python train.py --hidden_size=512 --vocab_size=8192 --hidden_act="tanh_gelu" --norm="layernorm" --norm_eps=1e-05 --init_std_down=0.00412 --lr_mult_qkv=0.4 --beta1=0.95 --beta2=0.95 --schedule="wsd" --batch_tokens=131072
Each number is 128 + 32 x the weight over the matrix's rms, rounded and kept within 0 to 255. Layers, rows and columns count from 0. Numbers have three digits each.

# layer 10 MLP up, 3072x512, rms 0.115, rows 2129-2539, columns 160-191
114131142160091117162127095107093109101087141021171131131065081100094142119145127096154117136141
181138120090098153137089164155079098084133148154126090128174097143100125152117175115054133127116
100093143128115116152138133115101149177177118190094110143089093191105173135139089131175110076081
080017177139120081133165115070150131081130141113118153146168111145107125099142083102063118101099
170143174158175140149103096128127101125183111124147131143095047132158135080096157089118096122122
163115116130114093117136063176083152045163137149082114147094084126141083104154146109141122110132
095180063159171066183149124197189038047181189141141123072141116064161146105061180153106145177207
069118135100111189137113089149131091168096099092135145132100067142135163105094129147126165181125
084085146126150095136114031110102115108146091137059140114135126137117141077100159112185082091164
177178157090158141076139191076167108090127150158169168132114079134167126151112118155132198133110
141156154099133118087144090068175164154153117078109074159137128198083108115158163125153105127108
169174095170163131131125124144095146121115182173074142127151113168148110133189144115138180094114
180131075086103162133081133117085066111141089149115146098112125132120163142181093105081104131145
144160184139121080108178151172192179140170119125133105179096160148080184100136198141107135140168
148124192110154123161142130128161165128144103149214106123076145165215106169108193151108106159117
069083094079140117116156109106185136143088115080110104099127123193130086107145116147078140121063
134133199139078073144102169152113142108156134165137101146171088155198126127053128115173113079124
131148118125023095132162128171137121124135145053070100063072106093130121182111127117103138123110
155159087123155049170137137149094094136129107144099153115119104170122114153117147017165080160134
147116120122136083168100133118155108084103159109143188087092133151145114136146099079097123083128
117094163096112146143099096151069151157132133167161145167151094127131101139153078171134107186136
098137106073037073115082128144141194120117191125134113062116175131112127139129087108145124109104
133077160086137106069130096099155117166155155140091080119114136096087106099136136124047108107118
114110105136120133131071155116136156118159166134166134099101091036097180121112114140105081119078
095117183128145108114116094142178181088089144092153157155179172147120123125163119160127126157179
172127121107154095159145081189157086119135152163122121108160109155144103152096149122163122138083
093134185104104138150132115155093100160110109132181087138139143181130156086145124154175143164069
127170205127113157132104128086132159176063119111150205161138093126118130134118168160062167158131
092148078155130137102092203098168142109081149101161133134099101075101151092165140125193122181183
154116085206126164147165125158168149130129118098128168113091166092114144120141125111127096212086
112144135133128073118152140136104115119152168148107174156151108184131145102057118172122160093109
142108076116127082116115165104135128136206163113117176127106133143087121115112162103144141141131
133158094129100136134154121150145114154155108039097188137101143130096094066178090130135092217154
165086118165118179109143087143120161151128168114149179106199125136112138172105144120177149164141
140102111141120133155098127104131117124112206152134175132173168141113102105156122183123111182112
147094118126141147156076113061125095139117138165097123111141112084147131173122213114119102126126
088085065140105134138156123088127108061149145137155094143154099052146127144130091143131119182187
132107099137085174138183115102121185130086112148174091082115072158109102140182086142111111163119
173147137143154157096094078097070109067108096117123170151202117059190138128074125110128138120115
126098168116181136125222112146157128097152137104121164151115196114037123112159078131139163114179
116126098118126078163106109150133139173152122095105148170135071084131111149148177118138145160116
118103130152168117164129131126106144136153134093128099102148128111116059044182073109098124076087
101141091107139115138115161120171117129083112099075128118068095118129115093132110113087146150079
142134105133152118095126112108129111132137133082135119140166085188125117125142118107144147137126
116072111100100107146134128147111043145122110154109131131115144153119169164148147169107204145174
084108140151067117160121151145168136142119088112082129151094082111119159094068112152097153140121
081133178187133173159151113133140153134172127135166158129175097075129188139106111124099146144120
130186126164083158160091079154124147100185137139161154150173119119125081084138101171138115102185
120175146124121161163184140133056084130135141108183158132171078164135167133157131132167135110129
180114099064184109123178120169140107099112149118068130140146120150106147160149161109146093057124
176132174204156137181109143117161128141114071141127080113113125136082125126117157125080123136126
154132142130091189160079106119131184110130137163098105155155092118131129075103158146121117143132
176140069072111097122114135156161124081171120133143110096119119126113099113083109194117101113111
152129151099172059112087104168121228055232114068067134144111105113104138152130089158132115120091
134138129100102153086134127106148061164129119162147085142136114121133118165094151106133145096190
132192134099101153172085181150208170132122104162107155080165192105062114111145148128078170107101
184097112167119101137082146131132121127150112102080148160149157121135135130091160145185118117111
134178150056051079132051087138071147141124146201099103132159086201159146136116156120138144091098
151153141095124108095113073099137125135178114087113120143162081127165144109084141104144132163133
060135131108119083110162050116161131151125129213102114123142075120171139153026136138119161097132
087162143131146088068128100190128082124190172149140191102078101129084164151098106080163084101090
117116097093109126104081147119102129182108118161108101165124066205068148159062145070131220105163
172143101122132209120139171151072090097138122098182095094132094168140159149106122126141082204147
166158140133096173159094096070082151175089147113043165077171182108191100137122080133158177094168
161091160152165146102117096074069129122118115155045151144105138151126124147145136142067110124162
119138114085186144146180153133177157117123156132077107169162101168102165089135119187142117056124
136108112165058155176111173182101165129157199088124129083170115131171131101176111099114142143131
138144155186130144126084074079171096122130149150106146087158141160135187124063124176106146140120
130121183118136148147122118157068121185146103120138095133115067119101124155164151105167143025168
123129124130086099154171137132071074107088134138099118148090152116101140046124143131149161127139
156185072084162085139136144090061186139130098118096159144120089091097100145084089193110174108131
101091114103169095148109202089109112104092111080092141104153133168163127172165170161049140132111
140073119175138136149119097150107115144127148094186105094153115108160131093163118147096082131158
142102082119135169176156126017155145184110123065155084080086167134087137067151126105098150107144
117084159097115114106148117163138109110173195134123105134130143120164150159144198107148139086132
095160094150146126189126115154060102144149115116149147098102134164033098142099144122140064103158
156144102124136159129087145190106133129135096108109110139095158128139136156140128098121101117140
093097109162144155095155171113161135187108117147091130080198161093139071192156104176083132158142
111177110135136131119102156134103137145112158112158151090070108158093111146137128155088107137149
040171139197102107147124082146127107078166094077105114124116167147141119148103120145148125183168
118123116117103091103068170106107084124077178168094139038128157136087130143175100116132136119142
172099074164065110154099101117081151122092203138174150150136185057138119122097111163068188099145
146138088143113155100076178153135186096130136174144110176135146117156118097143107130099144056089
105064109105122093098109142155155182126085186194162098119135165173131136163132152063190122172110
118117152066150171109154099115127184133138096131108127154113160091121095089120128123083149123144
140109101168065154169122146098148113203124136105113103155115129128065151079190147139020160091140
105074170131123093187093106128121135147088129035161095138149138130149174120124128179108098145140
134086127120115145159105120108144144104179116143069152132132131133157155110175134113130151129133
090109186116170085090189127178094074118205160123143140121170122189117141056181080072101123128124
046159140118160132135095084132082138202159141084146126183137078136119182113116146128189119175124
195160097102138101121144200096126145097125112175091112084105103154116118097095129145121173181130
151150149163202092136097109126105115111095116134169147069116101155162096129169151213127173175108
136109128165123110132140175119144093092103137204091122120153153082040174127141134148152114153132
152143147106102096169154140048080150116122092129093080107164163100106122129166110137167133112159
085059125075114098154160135105122129168139159103130114131122089092151127116085125133121122124134
153171093083175121078176119148111071120122099212155144123095099115123114132120166166162127124109
142132099092161096139111157150144153112182194068141133143054083133156122139080143164168091174152
095144166109152160095138129161077106120152167119137148147137080135107121150142169140115107199145
104138135106112145108132139125109141117102130224129122084203167126081147143206112145135131156150
142136063150164124165169125070084113134149141103087102094117159106130136107199165142112158136157
123097147116112167139121109082158113154168127140116134124138119128108103144118130167138033187143
153129157134133094105088139177102137105147128078118184136136145113077106147129133089126125113176
148128126154073064160140134206089172136089109129144156179082096122097103183148151127182143075103
113153121098143120123120085107101125154115143143135101131111091062092153116118097150184122095157
131140078107079129100182083115214152103066113128114168134182128143149174158151120117122105170138
110115156177118148136177157114141141159153064125105093122135114109126117148167116119144117091171
092103162207147179111164070112101123172151093161088108103190106086130104153177159132140099161097
076136076081017111184120102116115161168096119110078158142142164125166143147197168102180152124149
132098163120118111196153156103126116132104052127115147154080116108119116115137161187016155183124
093141119076086140170146199158133135137055134146135107188093096146105137170129137136149182109125
126150140111135085150192183133091166135122133132132168119171159148119143141134139135176102137166
112060122125168158150130036131119057125122126140077164092168103158061122101115146117205111128078
073074141145126105160176084114151083128130115179148113132155143113149117142140144111152113140179
172154140160046180197092098157150125146145127151175117141133093204157142093058155133072113141132
153102141122095133138155142090078156108058082112147086111149153096082133099069107086135117100201
108118134103118137148143110127112085104105156039090138109140126099095216157167136134122163151088
124141133187136111149158136103113157118093161160062127078196175188158135125138100135154133116146
176115203097165196139153101140152192153151128062106151073122067141156097084155171135089113143108
121092144140130154134138132085122201149121153093087144157095094132119159109131121114142094138106
161142130165165142068128143121160099043197131128052158134159198165157070124198168127146133110173
121117120048104102097083185097156114123167167114126126089144111137142123143103133140091147131150
130128138140203153147122174135112155161099122095100130084129124126161102149117123157086188124114
115142122133194198099086149104144111123091113092082125149097134098062158111112148109122082096140
124201139142113122127111144140119128096131127108150128057161139149154102155161148168115065104159
125127101113110149155118104185156165087118116132100158105134111155121082105168128096114174150167
170046161118153071139157193110125108115103140101150123167136170131185123146201087199073142129141
096134114141126180165057021161108123143173129178188127152196162100184172132084124114123196163157
166125197170109113116185127108170092162052164160157153140157183090163153150127134135086130092142
163163087135147154125115155112140096100120114100161132113137117149098140153119146147080158173153
144097119112079093171119134184192136126160145117133116153103148152134118127143059111179174121012
140088177148135181140159164175174150120095132105086103084136128133091089128166114160087160041129
119074195087122127146191110108130178140145141083124163139144161070067118076145101128136137180119
127135186157115125095129103157137124160115149080069172153134099163123143144120126121104108101161
152152101145142162177089106215115132100133128115081106091103144099125120168164140110137164140140
095143090144111137181111113158086065134085163118119104095066114133116077123143170076138099126125
103142122165118164087166110162168155165123154130107125131204118159120067097145151131153099070131
083137084121167138120124112099157126081186056138099112178170149172138103159154112150208193150126
106137173134102127109141150138151109150151111147098153192154069120127115081083096157163122113125
111090163099105085149178183166074116072140125088144172086159123147138188121081159184103150129168
155110106110114154125126104176175175090112100079070169100073157119096143121084167165095112132131
089165189186108169152132131133110140167141133137107124182167132052115097148099165172086105188092
124133183091101171111125171166165206120179126139071147124140083083144124116141138101129096121120
134174115124094193143142104162147114123124131081099129165150111094104146147122163198086151187126
160089130160161111136100109165177159152174133157070155161151153125133128108094132085139104078064
109174130142078083150121149128123133141126132101174144122184133059154118111076104113112077125127
111134124134133118133102176139139093131080156168123106137102084159176199107135077079123101114087
100110142129068142181118096133117132124105140108126084137115123193069168121129137139174082138072
109130102121131103135174152118095112169152136172039085160147126128128121095138104144127060168124
125153192112109063169114066118165118077153121112119076178167157079186138149114131148115126064054
152129167104133145080114093181126152182087085121153169178137193141118163131081185203156159087121
157111083085127102167105116133127184100144155115150119150078082139147072085066140152112186198160
150132112108149135132106118119168103104187101141122127117144121099104137162143176123208154089094
112157146111141138096171141142127104128094173131181152078098118124129137068095132136121116116166
162098135119112068147167136092159124166101226080104138116138131141126119121116117106103188115131
118103114149194131143174126085128205094126099178112171167082078123084129194198087182138172117098
150143149088087096101131100111184100203114099165095172138206093148134097102138176103100121125140
085111136163139105152185180107140143138129056130135131115144067072121112089104116127108090162118
126147060173093091086075122124086162082063118157113187072158128152109153142117071139236149100140
149100083054178190161139097083160115170109109128186146115086169147096149158172119151108150118136
150130121095134106152108107138113146163193148143082112127153105148158111126201135162147067183191
107105107125154142133151193154124141137109123137127105112124137117154102189137082112134047122137
145114122137146160140143126130092198105081190075158120123085145079179118121107085096127187100104
165104116192145104156119143152174109113056114129144079151120205086137100200106151148120149132106
129109128128196082172178096105092165161075116139136138111114114110110131135178213085076125178157
111148156146150125115166079119124127137123097041177177170147089159150064114116144131132055128089
109126140126154123169092136115147166099095113100109144104180110123144156160120092125073150144138
096095099158111134177160164130156136108084126133070103152113117126098146187129121127161086121121
147101120125133130204115182170107117116150089159136153183098099088161095171091134128175147107113
107149149147138158107117154131146132147104139124194154152146143137091132133119153159092125136158
042130087132157099117143139216147063107089124093081161096156130142101175055212063155171158134100
086084135121159162146064151110152210122079120159172116107146115149141129093147154126136085103154
125110122178122127072136133093065155118101080128132133166117121159146165177125126126123141150134
122130127121155108122169121108119161112093124172101132107132146072128160132136133141117125083170
184146165098121143079071134132083119157152131104101145099148138125107138063140127160118136114100
136095089121108114129094111116108129110156137133144125076137147097189124146136177142125083119091
148137159110173162147144103190128118132170132160122138138133222132158072097142182044146194113126
175104112093095155118097146164086121158123161089155100125106098063130105172104129139132051129189
123124138094115156221138108121158118130183101101109085087088144164141172093163139130097166156133
124127119174136088158116127141132098130130142135163161162108164157149157144177107092146135177155
137082121138190140111095120167074035114130205066142071114133112139114139145133134087087170116122
136105067137123131129127130124132110130123097098161112144107115132113097134154145127065156122134
126167095143150154099137180116160073118200166103149139141157128154079199078133177108123129160112
050131101106137096132161148116198175145146105094161085131114165144103163140149194102135117090130
148152090123158121221106146160088171121227111104130077112138134129093130104103155112142122046162
067135089153186085142087022135170094139098161142061115129128135066108124135086112157107168071127
165127147137159070150111112106150131153165133170084114170086108182158094121093125095153093136067
204125139111132160135117149109126077171162117157151093132128084140123073170142081093150125164145
131122206208122164105086112130145111139152127108105136081167096179150109125161090098140132142130
118112108036109126084118129096122079107149157139175073154097109121165090085144117175125081166110
112114128082072118167120172156152052094143057153095119157150107140109159107124116140162091157123
098171171086106112148144136051071156108148164174198134151123104133120124141136089131066134161112
166148137084151121090174150131105116164094117136085063087150123099099140160186122101167138155099
169085107174157126121114136095086187151117096141179166153091128117123180197136156100121178102146
180062146128118147099157093180184170104100153106148132129160196084115104163160125169126072098131
171134064132163162133136117138086155128074113094129118136148118153152101130153152130138172149117
101110078092061207110132141174119136073080082132109146148156095129139157125099104128152118165131
149067140187138105125187140119075122071152130059126162133124138073117190119131132153145102123156
139123119133146137132128108092199157095158150106093119122088101118147133103101125081100062139138
137132163132182066120131164112103123150119067115099125125105150146150096102099129099081136133192
106179154129134158141100122082155115104154151133166149129121149134063163069135121159114141143091
106164126140187164134194107154170097073147089087089163127149110117125108130133133199132142067141
138140124169110155171198146116104117161105163103127097108131113113147222124110121126158145102135
122149124132140090148145140139182108136091156131117111099109155142124114168131146104129113184141
146090178154122173109170163145186122094122110111140169098129097143128176140126128121104091116166
088171132214231142149150126093114156139129103072100107182117146084108183150123120148123120194162
106099170220123115125108106103129104167053128173105138122145143113186093144104130123109163111113
129179117087125131121096118104144110160156104143137121120149154142135093181143175144071141143124
100154201096166133154149115112111116156113138145150066127100101169159168146121134112121139152137
099127101136085128125121142139186212108087114087170093105119126145125102128122161089165135190128
158160156131174089158149116152127109110141169182035122207077151113123141167112184122112059183156
137121153106157137156143141113147156139110122147089109104103159115088116121096116117143089126091
200126118119070104167113100100175149128079124029147130143161110124151117111137102154129133124151
166135153095144137181151133187083087176096171084175170179108069091146117158069157127170120183125
135162106157095152145070147096138139146098126199154136125142041111099148146103154140078163151151
075114100180108155131116124084137121056081173136079072134126145056137153087107122158192140137113
133073097164116124134121132158102155105159126113060080158141128122150108134175098137126119094106
137138091141129140121139144084075160166079070125065144116099093150079149047116094121152151137112
085141110123132153113054072076068096191166147131180159119126161136089145101145120165199166134101
163131156138135135124140131113142116130162123114110109135160116136154144114126180108142060139181
115110102132112076140158110108127176139127217140135120125106088140117119161139130086154187149081
140178141179087089104115162137071152152120180166128121112159114122131079117099158136115165067170
124126158114178158089134178131163207141126092161083180129163100101191170171109151110135116110182
226139161120198078167085167079136142137136111078075151161141142104107129116150126175127167148149
103081134134164133139089150157145160093127097144119151121131107130093152150165163143126150063091
165096118107116134126151130161095149163148113130180124126119121114132094161000133123158060111094
070139108053134160172180127088057150102119107139074072111106137125120170166140091187110184109150
105186121174109114101083134222062156123168102098142197141101140092099212151133120165074104163081
143108092158149155108125133146127130103139132081074175118140188149120112120153183142127090132093
137131075096117083116086128047121132133148086138074080120164138138153141131084113103150157203109
102117107082110101157119115158119150193130175105087146079156075167104103138136142137147099063130
124106160099127207138078099163106130177141142145108161130111103123105159109120130091130108132131
206111124127190130131071194098065096137139109124106150122122130147135125140110104092102137111122
135074135109146163180111073142165099092132147078115209128119123125119093148163148135139168145089
128132130173091119132131104127157096129146126120108150110180121111142174056153167148120158142133
153099081114228100099145103085110159169138129170206148117142129133240160178101164123121126186184
162125043074176128173219105146131165126168159149161156136175081054170119148150138105107186122118
141191126116078107099110159159111154163209113155050156092150111161126165138211161148072173095142
175145175107118089173076147093140167120209160136176162158169075123102076145121105122135137123121
146119118168101142167102117148112166132115088173096116141168121111165161116127143136115148174155
082119120119103116141134081132131207125114129115101090155147152076149117158151085136179077132143
091159082059123076109143107138109136082170190084085096136186142097114113103069139160148142131158
156129118182118162137118146177114152108130155069132154126131135199173177136165115066106130105183
104105157069131170134092125105131049125195130149132165178072076159109114190093120142095107137200
084076149119123213090103096120111157168100155073113108084157117112150094155135197186169169074088
141139119163169063115150140082099202181110126154100069160152127092117139185127150110111118130147
131126159127143170046074103116121113139160144129130112181118151184119174120151164138126172124124
136162107118078078113117126078112116107090147174088141153161081118126129148140085072111106165161
104138101139128183145109127182136180162118159106132078186158154121132118140124093122154088137126
192111141169116087104131132131139147089145132246108138127159100153112158097128053098104141125110
156111124094101100132124090160138148124127132113178089072123120147119124129110117128125222153113
140120091149040133124118103133158122071107107137137119159149173111058094120141095144097125142183
123131108122149155077151124151137133125131112104108116179125128097151119152159133169183066147149
134115081145128115109170108134106122141089103155149109108156128127122106111099135135169169081137
111173124154086118155160136104121126102134137162155112136121062151158135107104139118173057111102
125130132135141138090113138134155150114153133088153122153204137096117173178195127138126117113126
121151184120141118142043176123157146059159116079122129151138123185087179077120106143115144140125
155108123121117099148065099103110081115087159118166054106099224200134109151139148160099114103156
118119169160102178107132167133116128148172073111134130152100123100112211162092131117105132135144
075136165171083125127123149135141160149114152154103093131142125108171105098105152151115119121122
139166139125125142161157164142146104118079150113103115146134128104094167163100139112125140075109
163134131142145105094063167128136132124118157164091140151115175097065135102129142112096096172146
086085139097138153166112066148115135127161087095084108089179168170114173131150172100158106157206
157056054119123097146142179077111136101158092132076181187138123105081141109083156171144069087128
190051187106104140184124114107108106133126135038198086083128154126128179111103131135148152146134
112124141066160119128193131123141111124124162133096088033127135159134181152126191104119170178184
087109136103106119112129173099136146151177143095193131153136096143149131105104162151146177129105
087116126099125120138135109121130090150170139178139107118137160140120117129093180164138122082109
120147102142119206133037134075128083100111135128108138109085112176070124191166112093129165205125
172129156084153145120140131174101144167135086136144105173121064088073203141155126064171124108101
160191156113110148137124087126085069094086167104126175165152136146110123118103163126020150150088
128138124078106153153117126162129130127127169140133141106132120123198169102115148103119114144129
160196127156104126108107160106085134122149111127138122113167107130147133129136098066164077141108
134050143168141109147138126198097117166113127175144114149092107069135113125174097153035180104153
099122082165145152136146172089138128102161182044172173096099171081133118138079167141137120141165
114045079091120177126118161099132102135082109124128122142177137080068147099168125113130107159077
147104095133162170123131124139125158143125143118078127127147129155158106150097142172148103144181
122145172084126127163089121153174160113172128148138107083131132084168168134083126187070126112109
142129110121146108180058176123147057102077123174142123045120152075065121088216142108134150161100
151144123183129131141127180118162091115145145095102134146193189111106125098112093169110142126172
113131180131159122094122092134097198159095127116092182092159080158148078086151142123124127116106
165113109098092161173205152068138122067112148120100172119142147148092112108085178093127113190153
108116039103209121065183160104137161101146111069110107079115165181144158162116169130121093117100
134106136116116129129114123112162127144128116126085127097097159122126083123073126158149142133170
154111106134149112088137132112148122068091167179108161176113076153124115173131116108125096128077
115090191170149079149099140129142144130145071163091087134158127080199075072148138084168112175085
149182163096139105122132162102117102139128126140155115084075115138126116131110093061131115112130
129115083109131130175073126129081124150113125135137139120142149152164154165132086132105085122117
090085138129129105124083070137131162163144132115054123191108110155157161164171165155160115119108
163147182136057149139133096077000122129132108110123150134123087157186198125121090085116148192123
098126144153033124081150109143115159125146185138165138066134101114115144148127162145086108150103
120123092112115090072101134132153109148111121182103096157110094063127127070092081165106127189146
072147146152163188117134099093142157139084181177064116113128120127174217168080135133138112130086
175099173153104085112104139144130198067108099085093157149116171181124126139122145123121139145123
172141085088084142146058130118124193143121113117112129135152162082163130190111086095134159108103
093137197172094175126104121151121116165170105123089116093142091139140146091138119141122174140134
128149117173148162132103144188110099123183107048109121127094212101130111128109134156127100112144
114174181114169112060150135069203094162123104193137135176090133101086139153152186090103169106192
085083171168185118164136120116117101134160146160178138075140133094060143161115169120089105147067
092111094103115114122154112146155123104131150144128140101151154123115043175132106149127077127101
193164098121136099136113148120145131134091100150122115157171145099137153171155160113129116126115
152147180167099107093164107096110144074149160132131113169212147170111079175143109134200140100122
152162122114165133134193131067143141146162166159114108086143104106098104104130143183113130131088
161108126133157135141094119135171172125114143090137160199084132128176152121121123094148113143144
178074088152172083178111120146086158147167117115102147159167126072099098116119104163105137091154
133102091138153071122124095080132071124088115078143168141154139109162100198137161110117114090102
053129121093148100148101106147119182090191081140137105088160122110109202090185147073074128118071
133109098103113117141062148146154133142132087114102056071060127070118160163103117054039157111161
145159163118127114096169144152078159160104117082159104128187059098159130151127114141163152145068
130118100157159081123137138128165126142090116118145132107106125137168112104147112089110106089128
110114101139114079131133170110110136171105097111134165148101143171111181141153128078072192088135
143136098140092161161142153117067135171096113135136073146152133098209104142111123107148131156137
123065130118184139156060098056122154106043140063093135167151097158176139149181163129090114117196
150143186053211128175158180168189165104107103123146087138097075083115127121078145087131080124082
161099141152099110160130137116117096111111098154118139172106058097149103156134133191147109160115
134124116142105144116085094124159145140113130157132140117121122156117145160148101114124125172073
117148109097057172180095150134113127093131123105201152093106102119135170148105147137131149119112
153091113171121147151098133140173128136148119127157087141113113121070155090206097161162161149176
151170062186112080099115115170164134156135137104150145092118132130107100157138092201149088189093
135115092141156111145096147117119173105145157122136092153134122140079111058140165095115140101140
181138104110122107059074183131099123122097186133206126118116106126073131178097151095055160185144
181168162105129084093154145105140158188159135133181086123118106112081072170122133064106158131206
131097073144172163086130186108132141175150163117090158118150142129171161073085180136090175150141
092160130104080123158162132107120186127103156105084089170161133103101123109135119118029119154140
131096144146120135165131121079100185126133112140176116096119128132135093101140148128127143152134
137112192228112153111200127123119048093162133161174104147141082112092106091152148097131126100080
060147104137093184090172205113132073125108070128161123086113145140148152097114124105142128110119
154122080165113130172101105115188133077156186146154100153171124140149145138119126125133127129149
174123094095087146167129141145127124171080105131167153165123107198199142132197164179119138195186
114060070111132109100128160151074092125072193104124140142095112109138072166145096123135135163166
068115138123133169110177105095155125135152065150060187076102171134118142124163204079150131170163
139081135083103154129146087093112087130164152123159157100119111135156174127125119175075127112109
115112153161116101116096089154154104103101043072142160152145047145140086167111176116124102188122
099117134160125113111087164186147073157120150130076135143126132164150142120190134123142139139138
119094181121155090187142076127109106137133107108131110110187115131098103181151132128195133149147
101146139153177108094087071082129091141122107160177093128110106146123068135113144109149089128103
091121143133125129088130136121168169104075080110170194162188144139111140163159170094148147185163
109080135130143157137166120144153155072099090184141124121140137123160118133167132096074082153141
063149183175095107140104179178132123141194125141099140055086101151071106091147143174163144162153
098137105133157105170124086098137098134144146125185178113152114108124120163146130155190123102140
158153049116076117125116164125039109178181120106117151139106082146121111067122124112150165101158
136069102134124070126157156115118163114139128095130121093188147107114101105199163156135058186130
081126106111176121105142146164109084158129146116084094088171056080130146137083136074077169097154
116122141160113117155213114093151152147129091090157116125133162138079073151198132138113166102147
125095187148150121148160095153153142087094069130136104137182142128121085058155129129118147106124
135165083126148117101145107127116082145110162118080143117137070162143153070136119081104125138144
121152143116163090120143114112116120113128180111182114120106162160138112131124119112106066093130
185117106092111059164107108103144159110189130104125138192093142144121100157095090080105097134132
116132189098093076124113134130149134096153086137103078135154161079062139131128126157108131113134
125163112178136112137149096116126083145122133115078128091135106161131133107157136165160140160154
140156179134115158154178141139157139153185066125149158118120122126134153090178164219148066119126
070176130119134087118134158096124095160134117117154104132105135168107175133111134133157136134110
119148129168186142072120174160130147087134107148081199093133153194145150143155120102085119104186
098133177136091125117174162125152087103082064156058076098161160150155123121138089149105157189093
117091115097124102084094149131157145087084091086132149107112140186146123103171132140145172118118
113135193098126087099096103127097095173176096107076099122112182103123131066119108132133158109156
113195068158149087160114128177166127141128084106195118145111145103130139128089102112123144173139
174126099192111147133121103112048160111111076094096139146083077122152096032153139118093147128058
088147156184125163135120146174146107107169180145137126170161147154146127095115115131107174108118
153126154133148161094113114134149066130105152081077044086082101163138093141065094168094092128088
123222065100118135162130215094056139123089114126152087217168126097103078149089143147122141114125
102098151137110088152108134172121080080097149102189203146114115109166111125151102182069132164174
119135159126096132132151055133098125089130135113115143150110138182078136058079120144171184132132
081157116112121174153083112161115140078081151174109130115112132139122099182118148127128211172112
135131088137131115178139153142115140170142100089102151112157108111077077129159089135124137130061
123156097092174145092129179137139162117192176085157134107134142141118149163157137155104138113169
139136131129144147149111127173206135132039126105121150123116080100159133116090147130185161146141
130101145191042143113131105079123161113148166085183174132058129100165163111178145108061182155102
104126124115159147126092144141125132077121145132148174049085119118206135123118112188084127139138
143129117107117068109118114141150109157126122140170127113100120077140120131153148113113195138115
163150089084108079112113122102113126106087056123151095144173071138127137143073056160102125092114
096109103175165148102132149106178143132200217122130118136165135141144089132123104138105130119160
157123141100081168109148111176145107125100121126133148109107113125136180155147129108091108186148
090087142080101069104129115156147114132122185109138080147111180122138104109207107171113130085147
152202110120138126135142121112122126103142070126146072107114130109088122116096158125149137149126
123087175129168102165109140149118146136120116130112087189154141110091120088086168107114096151101
170121143096106142124152133091125177104111143144105163125110113170083120104139110141171122211106
143193103116148156159109081145117138052189132171091140099075088131137126072116144137099150103134
127095116188109111135122178161149152146067161165129137151146074107167133130086166117082119133122
183101101157129090191150114101177181115167077166110098132109121099163131117116164079068110095136
169145135100119154158068056145164148109127132126122091168126132173103129133088062107174091126134
154121136135121098144099142160100128163123142164114166132150115104173156156158156157144134123187
132219111154048136122094125133150105096174173122133114119132124111087101085137173127102103116108
150173139136102120149146186171121138157105138176102146081156110107148154138102144101134138141114
138146037098089092101107146121150126133140075168147140049127121158130078130112094078129092137092
128064073139091161139148129168075134202178110111052102143150173127168144077130130148136082141073
134114139121077172210149155126137100070131112131109135144170084111155150156133085103103128146062
153127108132105116113105128138128153152151155038125170106112138146092243164181186133104142149149
098150115114101130146126136139158157094144134126116163131151156118086138131143131138114122106154
130107171148170128202115155099121171148165116084156100157160131119129060129073138141149124115084
135090140164125088183135102164112130116140128186083183136112072130113152150152178167150119134122
089186169116087142136129164104150143105120197092123162142146154159062185117143151135114112128144
148099163121095130138096093129125147111146155089113160074128082134159080105116111105113092132165
136167103114178124134202159117085120109088096161134140106141140148104116137079164162172143143141
109135149136134186094137085136206158138119125089109129096128080145129147132163144072155126132160
137090200134133162183159165147103158113100143145089153104113105111157082121065173077122108158062
133111054172093140171124146158110120170135118112099136148163109088169161163157080109109129136082
057144181146096152128144117140124184152088154201195126126108123156145122079119147136152157132076
124146041116157118156094109154157120206090129157115127159084163195094175189115138154120149171085
108163155173114158088124109112149131145139141102111085113172151107177097130141183080080139116126
171107082147129080099136057116126100048104156125124137173150121086137117152130136109107110138151
102183087094123185116095056089104170181188140069177113157114104122138154092090120110101101143176
198104176089119130153091133176142146090108123151096107149110111199135159143154175096118191083142
151148140084199144117153155178124126097191081149159122152083046164157127102169099147139171139147
136094080147178184158146138094126111107159183067174130090094142098120149076134109125138087136161
082152158136078111138087137147130123141135190141104135118138096150131182078158143160077140105175
114058182201109143161174105151122082115121099119197111181120153131085118132086144109119122216098
151121080099084118103082088109085125099117151123157148114145150095050122133140125098164051091122
175099148098138144156120085120127083114125183137126153085157128148147117113217139121116084115123
141089104108135139085113094122136132107131101143113099116114189161020160126172142116093133113137
146202144139127078128128176163166113155149155120157147124066112184195146169141106130075121134145
154115172129140069094060140148152082120114159118088135152125145190178139090169114129114135099135